From a checkpoint of a small transformer trained on Wikipedia.
Size: width 192, 6 heads of 32.
Architecture: RMSNorm before each block, rotary positions, no biases in attention or MLP, tied embeddings, some layers without attention, local attention windows, gated attention, exclusive self-attention, an embedding shortcut, norms scaled by depth, capped logits.
Training: a variant of Adam for these matrices, 151M tokens.
Each number is 128 + 24 x the weight over the matrix's rms, rounded and kept within 0 to 255. Layers, rows and columns count from 0.

# layer 9 MLP down (transposed), 768x192, rms 0.108, rows 190-258, columns 96-143
[[132 114 117  79 107 110 121 151 146 115 119 101 114 143 156 165 135 117 146 178 108 156 138 138 119 149  80 123  86 120 134 142 107 140 136 132 115 117  87 132 111 158 121 153 136 134 101 131]
 [111 141 167 155  91 127 131 139 176 131 124 126 111 110 109 123  97 127 165 179  96 111 141 150 104 147 108 122 145  57 118 145 140 108 143 115 127 125 139  77 110  90 101 161 104 123 168 126]
 [102 109 127 137 151 164 194 119 112 121 130 119  97 112 105 160 129 109 117 122 143 105  75 117 127 112 137 116 138 111 168 120 123 127 123 181 115 166 120 122 110  98 118 114 186 108 105 120]
 [159  95 118 112 133 100 122 142 106 139 128 132 110  98  94 118 151 136 120  76 120 142 121  80 139 120 130 108 120 121 140 122 114 108 116 144  75 156 138 150 151 132 148 102 104 117 118 112]
 [188 103 153 119 104 135 124 118 114 153 104 145  90  97 161 149 147  90 158 135 127 126 120 154 126 156  85 168 155 133  60 173 121 101 146 115  95 162 136 105  82 108 114 156 105  98 142 153]
 [ 92 132 126 103  97 181 176 144 113 150 106 117 103 145 141 148 129 130 165 142 132 128 104  72 108 118 101 133 120 183 109 115 149 137 157 106 131 132  71 135 122 116 155 168  53 157 143  82]
 [134 109 125 142 133 139 137 112 125  95  97 103 112 125 134  99 153 118 161 167 105 149 131 148 180 171 133 147 122 132 131 132 124  94 129 137  53 117 128 149 160 125 102 110 123 152 157 118]
 [203 110 141  63 124 115 153  97 126 128 132 121  89 107 125 126 132 133 140 103 136 145 125  69 124 108 176 122 170 120 155 145 135 109  90 145 126 124 177 105 166 167 159 186 159 104  96 121]
 [144  89  94 115 129 116 127 136 134 139 135 154 137 155 103 114 116 117  85 115 155 115 111  97 163 131 122 123 115 130 105 132 124 158 117 173 125 161 126 153 134 142  96 141 102 117 140 121]
 [107  91  95 118 126 107 111 144 144 159  86 118 143 137 104 131 122 114 192 130 123 150 138 149 111 106 116 152 126 161  99 116  90 119 142 142 172 143 123 112 125 148 117 146 117 113 118 100]
 [148 166 124  96 129 134 135 138 149 117 113 146  80 119 127  69 126 152 138 119 121 113 131 129 122 100 146 115 162 133 131 123 145 154  73 126 178  99 110 110  96 103  61 134  90 132 112 124]
 [115 108 106 127 113 181 131 132 202 145 123 116  99 130 143 156 150 135 142 121 147 147 160 132 115 168  69 146 129 158 104 157 130 138 141 120 130 107 125  86 153 141 134  98 132 101 126 122]
 [133 129 129 136  99 134 166 102 134 113 136 136 129 137 144 128 132 140 139  81 150 122 106  99 115 122  90 119 136 172 145  86 118  88 122 119 117 122 113 125 130 146 158 159 110  89 123 123]
 [123 121 139 140 122 123  72 108 152 105  98 141 155 149 116  91 142 128 169 198 107 108 123 125 118 112 164 131 132 174 129 125  80 133 105 128 144 132 127 146 172 138 143  86 123 171  92 155]
 [ 74 102 119 139 140 144 162 143 140 114 155 161  73 140 173 152 151 108 138  87 153 120 127 130 159  83 157 145 139  98 127 131 119 133 159 107 118  81  77  88 124 126 133 159 164 109 122  89]
 [159 115 150 139 117 101 114 117  63 136 133 127  98 147 110 122 120  83 153 128 136 118 156 130 147 132 180 117 121 112 140 121 120 152  89  83 144 174 121 164 128 122 109 149 109 133  95 141]
 [131  96 135 101 103 131  61 102 100  90 137 100 143 170 125 129 136 159  65 140 115 173 149  90 129 147 114 135  96 133 125 148 119 107 112 173 130 132 127 148 151 143 119 171 133 106 119 107]
 [132 133 100 121  94 126 124 110 126 163 119 140 104 135 144 160 156 141 155 122 137 165 160  87 128 133 136 110 136 142 108 112 151 131 123 128 107 105 132 148 126 125 144 172 142 135  80 159]
 [154 167 153 144 139 132 162  94 121 102 124  87 136 123 181 135 174 154 128 135 142 134  96 169 149 133 110 191 135 159 146 117 115 145 137 101 128 171 120 187 187  93 151 139 165 154 139 114]
 [133 101 132 130 103 135 121 168 147 129  83 128 147 112 127 116 130 122 117 129  94  98 178 140 110  95 127 130 114  86 143 102 118 136  80 171 112 142 146 118 149 106 142 104 112 127 122 143]
 [101 154 122 100 114 147 121 172 153  97  97 146 135 127  88 121 146 149 110 104 108 174 161 138  86 139 118 129 126 114  79 123 117 118 138 100 164 137 148 132 150 140 104 157 125 149 127  68]
 [118 104 120 163 139 125 103 141  73 109 181 157 122 143 129 154 151  78 137 135 109 119 133 145 128 104  90 162  61 131 125 108 145 168 125 142 150 123 140 107 124 154 139 108 134 162 125 122]
 [139 179 152  75 161 137 142  88 161  98 128 144  78 152 104 110 139 123  70 137 157  90 176 133 149 154 105 134 140 143 149  94 112 112 162 121 175  98  81 141 120 156 141 111 125 138 117 160]
 [133  95 142 154 157 132 168 110 162 134 161 176 154 136 157 119 123 147 139 149  84 155 125 132 104 118 156 150 106 131 118 103 138 131 136 123 139 161  95 159 111 125 131 129 135 126 131 131]
 [141 126  80 127 186 136 181  89  89 105 121 136 141 163 135 138 149 151 141 147  90 124 113 138 122 138 138 112 117 125 139 133 142 127  99 125  80  93 165 135 121 138  83 124 139 118 166 151]
 [ 98 125 147 108 143 110  86  90  92 177 125  94  96 123  98 107 123 101  88  98 116 112 149 144 103 123 118 138 123 118 140 130 147  99 150 151 162 153 113 188 114 183 121 112  88 117 116  71]
 [121 111 115  99 122 144 143 113 172 143 102 143 141 128 150 135 140 139 135 163 129 156 105 137  85 123 153 137 100 134 103 110 123 130 127 122 125 100 131 144 134 125 111  86 164 125 134 147]
 [115 178 120 167 124 122 144  85 125 149 157 113 107 123 108 126 104 146 143 130 190 153 111 180 132 110 148 148 129 146  90 166 126 166 141 129 145 180 140 125 165 132 134 127 149 116 110 134]
 [103  74 112 147 110 148 106 140  94 115 161 146 127 124 123 143 163  97 138 118 126  82 111  93  94 134 118 138 145 109  58 125 124 164 131  98 113  94  70  90 147 133 135 144 125 113 147 150]
 [137 131 114 129 157 160 168 111 120 151 130 144  85 144 105 101 140 125 118 123 130 106 103 114 155 155  81 150 144 146  89  84 142 153 176 103 100 152 137 142 168 136 147 103 155 134 130 130]
 [165 121 154 168 147  81 103 125 163 165 118 138 149 130 145 171 138 164 108  86 130 140 100 122 145 100 156 131 142 146  89 133 103 125 127 110 134  83 110 128 138 137 133 123 130  80 168 140]
 [131 102 147 144 156 119 108 103 149 125 179 147 146 170 149 155 131 134 121 111 118  93 179 123 110 168 142 135 150 111  71 119 142 116 153 129  96  88 113  98  96 148 136 145 151 140 143 120]
 [154 104 131 162 147 106 146 133 119 127 153 124 169 135 122 155 174 106 141 115 139 167 109 117 151  93 153 163 122 148  94 112 136 115 125 186  80 114 116 193 141 126 159 138  95 177 130 151]
 [112 144 110 152 105 114 147 137 130 109 147 140 151 142 122 128 165 126  77 144 137 147 115 134 137 136 126 113 103 123 140 129 131 132 168 123 130 126 104 129 158 168 130 135 146 137 144 136]
 [123  91 112 112 122 156 117 135 131 124  98 110  93 114 124 125 134 121 134 119 150 127 104 131 110 126 102 126 175  93  75 118 147 125 122 119 130 139 116 154 133 150 164 194 121 150 169 153]
 [106 170 115 127 117 154 118 108 102 134 157 105 113  93  87 115  98 165 157 105 135 162  77 148 144 134 134 162 102 138 115 149 136 157 140 114 107  82 144  97 156 137 137 127 140 129 122 122]
 [119 134 138  87 123 126  96  94 118 166 110 159 150 126 110 108 144 113 157 156 116 124 143 158 113 132 104 115 124  73 130 141 169 127 128 130 131 127 137 118 119  93 145 147 107 154 102 137]
 [135 125 155 150 119  96 125 113 134 119 115 142 117 130 114 137 155 125 102  87 131 119 123 155 104  91 123 139  89 111  82 132 127 110 112 129 113 108 138 109 110 178 122 117  71 145 111 140]
 [140 149  84 146 162 163 141 123 125 118 148 110 151 107 136 118 114 121 134 153 107 106 127 186 124 157 105 139 149 130  86 137 177 134 139 121 129 106 127 118 170 119 150 134 147 173 126  96]
 [108 101 133 166  80 138 153 185 100 145 127 190 190 118 118 126 147 155 136 144  98 153 107 117 146 101  91 154  77 142 111 125 177  89 132 159 152 139 120 109 126 120 149 136  96 155 140 113]
 [148 140  82 154 136  75 102 112 118 109  87 122 108 121 131 220 156 120 119 113 143 141 111 149 143 140 150 142 163 151 132  74 135 148 132 116 112  98 121  95 130 152 161 153 126 138 186 128]
 [112 147  99 124  71 112 139 128 113 117  99 134 166  99 116 118 107 138 123 147  98 127 138 180 148  91 109 142 147 105 143 140 133 155  86 160 136 188 148 109 146 145 130 116  97 132  92 187]
 [105 140 135 117  97 151 119 134 126 103 143  92 142 153 116 125 123 116 164 148 162 127 110 104 139 156 105 113 141 124 115  96 141 126 136 109 154 119 124 132 141 146 129 113  83 124 106 119]
 [116 151 137 144 141 133 130 142 130 159 133 144 138 121  95 168 140  88 152 127 129  98 180 119 131 112 110 146 123 102 153 106 166 109 132 107  93 162  99 130 127 114 141 117 163 162 163 120]
 [116 149 116 110 139 173 116  51 120  97 150 119  95 117 103 124 112 144  55 133 120 146 136 151 127 110 136 109 154 104 121 150 133 142 114 111 124 131 120 163  86 165 107 104 140  83 142 135]
 [111 120  98 132 131 101 102 161 146 105 114 129 100 117  79 113 138 138 144 138  93  84  84 138 104 124 147 143 110 131 112 169 106 143 119  97 131 108 157  89 109 133  93 138  74 124 140 126]
 [127 150 132 142 169 125 109 190  98 168  75 181 184 138 153 129 107 168 108  82  87 142 116 123 138 127 165  90 166 139 101 152 100 110 114 150 123 142 207 125 142 121 123  94 135 123 116 142]
 [127  56 163 143 122 122 140 129 165 161 135 142 103 137  93 138  43 152 165 128 132 140  96 108 126 147 118 130 154 132 170 112 124 179 121 126 148 133  99 138 142 148 109 160 166 134 104 119]
 [155 120 107 169 112 122 121 154 107 100 136 142  91 141 179 163 160 105 148 117 133 135 133 105  92 165 123 134 103 145  99 102 115  91 150 143 133 112 150 168  85  72 111 150 188 123 132 107]
 [109 135 111 117 122 151 144 103 122 106 144 110 176 123 116 137 135 158 153 117 152 111 114  65 150 144 134 133 138 137 105 128 155  69 107  96 149 115 160  75 139 163 103  72  91  89 109 125]
 [121 122 137 113 101 100 132 123 125 101 114 103 113 111 150  94 147 155 128 130 135 127 113 156 146  98 120 155 106 133 149 141 141 129 138 114 154 124 129 162 127 129 152  99  88 118 106 113]
 [131 159 116 143 148 100  85 155 158 108  94 130 142 119 113 158 113 112 170 104 105 130 178 107 131 185 142 123 110 151  95 107  92 109  91 103  80  96 122  81 124 147 153 127 111 132 141 101]
 [115 114 139 138 112 131 155 174 137  95 159  97 113 129 118 109 119 115 128 129 112 114 126 137 132 122  93 121  87 101 126 178 137 135 149 167  96 132 136 140  91 155 136 128 160 106 135 131]
 [105 115 112 155 149 105 139 136 147 148 154 129 134 119 141  96 122 143 152 153 100 128 124 140 158 115 130 114 150 152 104 135 146  91 145 182 117 163 128 119 125 161 147 164 104 122 112 110]
 [ 88  65 114 147 138 102 160 133 106 127 138 119 130  79  85 147 101  97 152 150 109 146 113 104 125 110 140 117 153 118 112 124 106 169 160 134 171 133 123 137 143 125 130 170 163 126 125 122]
 [145  83 140  95 133 127 163 113 102 143  96 115 115 108 153  89 140 103 165 120 122  57 114 122 136 123  97 141 135 166 124 139 143 131 144 145 141 175 126  93 163 129 118 170 120 123 125 143]
 [116 115 115 101  85 142 121  98 142  89 127 168 163 127 136 138  83 110 109 108 114 143 117 159 106 153 156 139 144 153 109 151 148 163 169 157 140 154 128  94 125 152 175 137 150 112 139 143]
 [154 143 116  90 140 121 120 154 136 134 126 108 145 127 128 140 172 117 145 123 122 145 173 118 138 188 140 122 113 161  97  69 140 118 124 164  87  89 129  89 106  92 100 172 202 120 131 136]
 [147 113 133 110 107 134 138 116 104 133 155 116 141 124 135 147 161 132 124 135 139 138 148 141 109 138 101 144 113 143 150 122 179  89 125 105 145 138 117 255 101 107 161  99 104 133 115 123]
 [141 149 116 103 119 108 156 161 162 102 153 174 171 117 133 183 109 137 152 135 165 130  90  77 147 184 150  81 136 152 132 158 106 149 136  81 138 137 125 144  66 126 113 145 130  93 133 113]
 [140  99 106 127 139 106  87 132 151 114 125 140 135 149 151 142  93 125 168 138 133 135 135 128 124 158 113 142 125 140 121 129 171 149  92 167  99 144 145 116 157 125 134 112 126 145  94 124]
 [ 96 137 145 135 144 140 129 106 146 116 163 149 121 148 114 115 139 160  81  93 130 160 125 124 135 125 107 128 113 143 130 144 142 126  99 137 129 104 124 214  86 111 113 110 126 134 174 129]
 [116 108  84 112 140 120  98 141 201 142 121 157 156 177 164 164  99 101 149 169 120 137 106 151 115 151 146 103 110 106 129 146 145 128 125 160 142  97 109 123 137 107 127 125 129 171 116 150]
 [164 145 150 124  64 132  93 101 107 144 138 111 129 137 149 167 120 127 148 134 104  82 141 138 130  96  81 113 114 141 138 123 160 128 100 115  84 133 114 143 184 124 129 159 105 136 149  69]
 [133 103 141  96  97 106 137 163 134 109 104 104 117 167 127 135 131 126 136 138 112 128 129 129 138 143  94 153  98 109 135 128 139 127 114 114 129 100  97 106 138 107 146 137 144 132 111  88]
 [169 185  94 142 109 165 104 131 139 141 153 101  93 142 118 150 139 159 126 110 146  87 160 128 122  77  98 116 114 118 129 137 112 142 112 102 183  75 129 128  94 133 137 105 138  92 175 162]
 [128 115  98 107 142  77 144 164 140 110 107 145  95  77 105 124 154 104  82 122 160 144 191 163  59 154 161 117  96 157 127 128 137 136 127  89 110 144 106 139 122 156  99  97 119 159  87 164]
 [126 146 119 125 176 115 130 132 131 181 114 181 161 125 146 132 129  86 155 181 117 151 156 114 128  93  74 124 124 141 114 137 148 109 142 129 114 127  98 139 162 117 165 143 136 121 132 104]
 [147 134 107 139 117 103 158  76  81 167 115 105 161 111 122 155 114 160 124 156 133 121  81 115 130 113 124  86 111 114 100 122 147 187 117 129 164 195 123 145 138  75 117 145 121 129  83 138]]
# layer 9 MLP up, 768x192, rms 0.114, rows 191-259, columns 96-143
[[121 128 149  84  99 138 134 147 123 147 112 138  85 107 127 105 142 141 141 121 125 142 101 103 177 180 108 106 126 112 121 136 127  86 128 126 161 152 115 141 128  90 104 148 123 111 165 192]
 [136 126 128 113 173 119 118 105 117 117 129 157 154 141 136  73  91 118 137 174  87 126 161 114  95 114 155 111  99  95  90 128 138 151 137 114  50 119 120 116 134 149 154 136  61 148 156 131]
 [163 135 144  83 137 105 119 104 190 150 172 175 112 125 128 114 116 149 113 103 155 173  66 115 136  96 141  95 179 139  94 153  83  66 125 136 126 145 113 113 147 116 115 132 121  77 135 143]
 [140 124 135 131  96 178 106 128  96 131 138 156 155  94 139 143  88 148  95 152  85 100 124 142 106  86 139 160  82 170 105 101  77 151 139 123 146 146 128 114 164 130 109  95 107  97 124 127]
 [106 110 134 142 122 147  81 104 108 115 156 115 140  86 143 133 141 192 115 104 125 140 165 132 102 126 125 147 112 169 153 133 147 106 110 154  78 114 113 127 151 143 175 154 140  94 144 157]
 [105 131 127 145 149  53 148 164 155 152 104 137 144 119  95 113 121  95 171 126 123 124 121  95 143  97 118 158 156 147  91 159 141 104 136 140 155 138 133 124 143  67 147 141 163 111 169 108]
 [111  54 116 105 148 136 128 125 136 124  81 151 107 113  98 110 110  88 138 118  98  95 144  95  89 122 170  99 145 119 125 136 140 122 129 120 107 118 157 112 164 160 120 174 144  95 119 114]
 [138 100  95  91 137 114 143 137 109 147  82 113 179  76  89  88 172 193 121 109  94 149 112 130 156 137 126 144 140 173 137 152 145 118 146  95  67 133 107 142 129 157 171 124 134 133 102 168]
 [133 103 121 103 136 121 118 149  88 135 163 154 123 101 154 111  97 122 104  76 142 153 142 141 160 133 116 107 126 157 105 147  86 109 169 116 127 100  96 101 115 102 119 149  77 148 119 154]
 [104  95 105 166 183  87 103 173 154 149  88 132 118 151 138 164 127 178 165 166 127 107 132 130 142 108 145 103 113 127 129 121 139 154 126 159 132 114 160 109 140 136 153 140  87  91 129 100]
 [168  87 150 165 203 103 108 146 131 133 122 122 161  91  72 113 158 120 102 127 130 107 121 129 132 115 140 122 149 139 152 160 109 119 166 153 140 131 138 109 137 136 103 159  68 128 154 133]
 [145 123  94 111 135 122 126 172 113 135 145 139 161 131 133 127  93 136 131 134 134 186 122 124 118 124 139 128 160 161 154 119 174 120 116 129 133 161 118 107 113 141 101 177 118 149 141 120]
 [101 123  75 127 171 147 135 144 107 143  76 120 108  85 109 122 123 174 149 123 135 115  83 112 123 124 119 148  82 105 172 153 122 101 103 157 119  87 132  98 152 135 141 117 139 136 139 133]
 [156 115  69 126 192 124  95 122 105 106 170 142 125 119 146 118  80  85 124 113 157 138  92 130 107 153 134 139 131 175 140 145 117  71 120 137 119 133 172 113 157 145  84 116 140 121 156 160]
 [143 141 152 100 116 168 114 141 171 112 122 137 134 113 148  76 119 143 149 102 144 145 131 115 111 112 171  88 132 110 151 147 122 131 107 171 107 111 161 111 139 148 116  95  90 137 122 131]
 [140 115 118 132 147 142 139 126  92 122 144  98 104 156 142 119 144 122 148 154 118 182 138 136 127 105 140 128 117 126  90 162 116 117 113 117 126 115 153 157 164  71 129 195 155 119 116 129]
 [113 129 114 113 111 152 105 148 177 156 107 173 129 153 112  92 135 157 153 110 144 151  95  73 103 113 127 141 143 133 150 115 153 128 126 162  95 118 142 151 160 120 116 117 119  92 140 143]
 [142 134 140 139 161 138 131 116 174 134  61 105 103  93  81 126 146 139 122 128 128 103 124 141 122 111 111 117 144 131 122 116 117 143 103 131 116 106 182 100 129 113 126 179 135  88 163 143]
 [108 129 182 125 132  80 137 132 127 157 113 128 142 176 109 128  74 125 139 128 170 131 118 118  96 126 139 127 138 126 126 125 117 132  96 127 118 121 117 143  97 132 129 121 102 111 149 100]
 [151 117 105  64 165  64  70 139 124 168 129 110 113 130 114  70 139 142 123 121 114 188 127 104 101 122 134  89 127  95 129 129 112 133 132 153 113 109 149 144 125 128 124 150 128  97 150 168]
 [163 126  93 130 158 109 107 110 134 127 170 131 128 151 142  73 124 130 153 152 175 190 118 164 110 124 182  94 128 154 104 105 125 130 142 160 126  87 145  95 120 148  81 173 111 121 155 116]
 [129 129  97  63 151 169 173 112 116 120 153 136  99 145 152 117  97 165 100 161 124 107 131  87 124 126 123 100 133 131  98  89 109  95 168 146 141 147 121 124 107 150 162 146 142 140 160 179]
 [109 115 123 122 149 134  89 148 126 128 180 142 140 154 121 102 135 138 138 148 119  84 131 100 107 156 157 124  99 163 131 125 140 113 137 130 116 118 109  82 136 121 120 114 110  98 125 144]
 [136 138 131 127 102 125 127 112 145 159  91 155  60 134 150 113 105 115 186 108 136 125 106  95 154 100 120 141 135 145  70 125 106 113 110  93 111  40 144  82 131  85 149  89  68 139 159 118]
 [134 153  75 128 124 137 145 137 146 118 148 159 130 162 130 121 113 121 142 139 139 132  97 137 119 131 195 147 119 138 111 139 119 127 106 158 116 143 109  94  77 158 114 138  81  66 163 147]
 [124 112 152 103 142 134  98 134 151 132 123 132 137 119 103 114 135 150 111  95 155 157 109 123 128 101 140 116 165 109 154 122 123 157 169 110 134 129 118 111  79 110 113 166 151 109 144 172]
 [116 103 128 136 154 170 138 134 161 148  69 150 130 143  73 150 139 165  91 167  78 152  94 117 125 125 132 138 119 148 128 165  78 129 130 115 131 125 110 129 119 146  86 125 100 133 156 159]
 [107  95 139 125 180 112 148 157 110 116 152 121 110 108  69 138 141 108 105 113 144 138 146 113 129 170 179 150 154 116 129 130 135 100 136 136 137 118  98 168 124 117 167 145 116 108 136 171]
 [154 134  77 135 168 166 140 125 112 109 118 112 127 145 130 105 144 124 133 173 115 160 139 110 110 116 146 127 131 107 140 132 156 133 126 156  84 112 131  98 129 105 143 131 128 136  99 104]
 [176 145 121 128 154 105 144 135 149  93 120 118 124 131 164 131 128 151 118 129 127 120 135 145  98  74 129 130 114 144 129 125 145 112 110 124 112 133 112  89 102 122 141 112 139  84 138 109]
 [147  84 153  68 146 123 116  87 144 149  97 152  88  81 101  95 165 120 102 164 140 112 130 157 135 101 147  93 107 116 118 132 113 129 124 120 115 138 160  64 148 137  94 123 127 126 130 143]
 [115 127 102 109 113 160 160 136  91 156 122 137 110 162 115 154  69 177 125 111 113 130 114 118 147 126 140 110 150 140 102 135 141 116 102 150 139  89 131 140 131 123 130 168 146 158 108 125]
 [ 96 126 118 127 135  79 170 131 126 140 108 175 129 129  92 136  83 157 155 159 131 125 123 130 137 132 129  91 100 152 114 129 114  84  94 161 121 139 142 123  89 139  84 134 173 153 185 160]
 [135 103 138 120 140 144 156 122 126 109 121 132 100  84 140 119 103 128 130 135 174 125  61 134 140 110  95  64 151 126 152 109  88  81 145 111 130 133 157 138 160 142 134 140  99 114 123 208]
 [124 118 108 146 121 101 144 113 188 115 118 143  86 140 103 116 125 186 135 145 138  96 132  87 136 112 119 129 112 142 102 148 150 128  95 125 129 111 132 105  91 138  98 135 116 121 173 140]
 [110 121  96 139 155 119 123 154 139 153  96 117  95 124 109  96 115 153  92  87 111 120 120 110 158 178 133 116 145 119  98 143 150 119 101 146 111 102 135 139  84 138 124 149 115  76 157 111]
 [124 121 118 108 124 107 124 135 166 132  91 110 154 152  89 168  95 126 154 153 162 141 126  97 112 122 166 153 109 153 108 185 170 115  98 133 128  70 138  70 115 137 141 107 115 121 161 149]
 [137 102  80  80 168 156 132 149 134 153 114  89 109 111 137 139 128  99 154 146 107 159 149 148 150 147 127 139 109 123 110 111 139  86 105 139 123 126 133  97 145 139  77 182 155 115 141 159]
 [115 145 103 150 140 164 151 135 147 120 166 103 178 160 129 154  96 176 129 146 114 148 140 151 141  95 213  94 178 153 136 138 105 126 119 118 117 119 124  99 136  59  63 115 118  86 137 125]
 [142 140 120  98 130 129 169 153 112 110 142 170 134 119 149 171 136  89 215 127 121 125  72 124 153 140 121 169 127 132 160 120  91 116 108 161 120 144 114 102 130  85 136 103 120 138 159 117]
 [134  64 149 107 129 163 130 100 146 123 132 135 118 125  89 102 144 156 100 133 153 156 178 115 127 140 132  98 140 121 167  99 121 140 117 130  97  79 141 127 111  97 116 111 118 113  94 160]
 [160 131 109 118 129 126 138 148 143 101 129 142 151 117  81 116 135  91 156 119 141  99 104 132 121 132  98 101 151 125 118 122 154 139 101 121 130  76 134 129 100 166 110 143  76 105 135 186]
 [ 84 103  91 103 146 131 141 155 151 114  95 144 112  77 113 117  90 146 156 138 110 131 113 108 129 138 102 143  86 141  87 135  62 138 136 120  81 130 125 125 100 119 135 149  96  55 138 151]
 [109 106 103 133  87 156 106 117 146 133 117 168 147 107 135 123  95 149 124 103 110 114 125 141 127  94 136 145 147 150 130 147 104 114 126 142 155 124 117 134 130 127 140 155  91 112 114 154]
 [119 130  99  70  90 126  90 185 104 138 146 136 161 151 103 136 102 115 119 121 165 156 136 157  83 164 174 156 131 186 144 177 163 113 107 117 153  96 152 170 130 143 109 128 125  94 161 105]
 [178 133  86 129 141 125 100  99 145 113 136 113 163 149 130 168 171 136 164 102 107 139  97 112 102 194 131 142 114 111 134 127  92 134  98  93 112 100 157  74  70 145 158 178  96  75 164 141]
 [123 141 159  72 126 135 145 132 154 136  87 105 104  98 142  89 147 112 196 120 107 146  97 101 121 145 108 119 133 156 132 161 109 124 107 117 114  93 141 158  95 128  83 138  87 149 117 168]
 [ 97 102 153  74  95 153 115 158 149 141  82 146 126 142 106 132 107  89 159 162 146 119 122 116 152 139 108 148 132 165 141 106  90 113 147 169 118 155 152 133 127  58 133 146 138 171 118 157]
 [162 101 113 100 160 128 126 124 139  98 106 108 166 161  99 137  84 172 138 119 100 100 141 137 136 166 155 102 164 132 108 161 162 120  92 105 117 116 146 124  97 139 179 110  66  87 120 118]
 [108 122 117 107 104 155 102 130 117 130 158 136 122 154 129  72  77 159 114 104 145 131 112 146 135 136 118 164 136 136 146 136 128 117 112 119 142 120 130 149 127 145 125 167 129  83 178 131]
 [135 124 148 112 141 144 102  95 120 126 138 126 117  68 108 137 149 106 195 160 149 117 144 113 101 114 152 119  85  98 175 147 100 136 129 113 152 126 126  83 124 133  80 132 118  91 162 176]
 [129 101 146  93 129 151 121 161 111 112 125 153 128 127 107 109 117  98 100 133 127 188  71 127 127 137 108 111 126  96 124 152 122 132 123 117 118 130 166 128 133 138 104 158 149 139 140 164]
 [172 114 136 134 127 150 138 129 130 137 130  91 129 154  84 147 108 177 113 107 138 132 105  83  92 148 148 106 126 153  89 106 103 134 144 126 126  84 121 107 146 129 139 143 111 150 163 152]
 [166 135 119 142 136 121 145 109 116 154 101 137 107  80 133 151  99 136 121 119 142 113  88 114 124 183 125 145 199 142 144 150 136  94 146  85 108 119 180 157 121 112  94 135 132 103 110 127]
 [142 121 156 149 141 159 142 125 111 135 120  92 119  96 165 103 128 108 128 112 118 108 115 125 149 124 125 126 131 170 134 141  93 111 108 148 114  55 161 133 133 133 161 124 120 139 142 136]
 [100  92 141  89 141 184 133 136 111 140 157 136 146 129 146 156 156 101 162  98 109 142 146  68 115 151 126 151 112 150 153 154 137 114 120 110 101 103 143 135 138 124 138 119 144 132 143 119]
 [125 115 123 151  96  90 152 152 104 144 105 167 112 119 139  95 130 127 125 127 101 109  96 111 109 110 166  97 104 103 119 131  96 135 139 149 126 110 129 120 112 129  83 124  94 118  98 135]
 [142 127 186 101 115 118 117 105 105 130 127 180 116 119 144  88 139 141 141 149 134 149 139 115 110 129 142 117 151 146 107 132  90  83 120 146 116 124 123 137 151 122 114 141  99 118 156 171]
 [152  84 151 135 155 146 141 128 137 120 134 124 118 112 113 124 144 114 176 133 128 202 150 124  92 106 106 129 132 127  62 154  92 139 116 164 111 126 131 137 110 119 146 115 115  90 150 140]
 [121 127 148 149 154 104 177 128 125 116 105 159 145 123  74 105 160 154 102 116 127 147 131  96 158 117 122 125 135 103 115 131  67 133 124 132 116 137 133 107  90 122 101 151 118 136 137 127]
 [164 108  92  87 118 109 147  98 129 107 110 125 155 137 126 148 102 154 130 145 106 106 144  84 119 148 147 133 128 145 153 125  90 113 140 111 128 141 142 135 139 139 145 152 148 119 135  98]
 [164 130  92 143 179 135  84 151 130 148 151 155 161 118 125  62 123 141 147 140 123 115  95 110  78 158 148  76 164 123 132 182 143 131 108 135  91 114 125 155 145  68  84 138  59 107 115 115]
 [132 102 111 133 191 108  96 100 106 115 157 113 121 117 116 135 150 134 108 112 114 108 126  66 143 169 149 118 149 135 124 127 162 115 109 108 100 143 164 112 129 120 136 157 121 108 116 147]
 [196 135  95 123 149 141 147 143 163 105 145 136 111 136 154  95 123 154 122 123 120 109 105 175 130  94 148 141 112 152 137 131 141 149  94 140 111 134 151 147 155 136 106 143 126  78 148 130]
 [119 109 137 132 162 122 115 162 153 138  96 141 133 126 133 136 113 143 116 134 115 134 111  98 156 116  85 131 166 134 137 163 152 111 124 127 138 132 147 117  95 124 110 107 132 140 177 128]
 [ 92 153 129 130 118  86 151 125 170 168 121 102 118 122 110 132 130 140 152 184 169 109 145  96 152 142 168 102 128 144 123 112 128 131  92 122 117 144 138 116 158 156  81 144 110 126 130 136]
 [146  98 159  88 123 149 163 114 122 129 127 149 137 123 161 107 141 150 157 127 141 170 161  91 104 125  86 111 141 145 110 167 124 104  94 147  99 121 176 119 116 128 121 132 105 155 126 175]
 [116 151 137 143 135 145 140 136  97 151 132 143 123  90  94 123 106 117 157 177 107 150 114 126  94 131 147 126 150 154 125 129 166 117  90  82 124  67 163 130 121 140 145 155  84 133 115 130]
 [131 101 101 106 112  90 130 127 146 154 106 123 143 134 129 155 167 106 211 101 157 133 123  84  88 155 127 147 105 122 161 118 153 137  92 150 111 103 150  67 171 147 154 158  93  90 148 148]]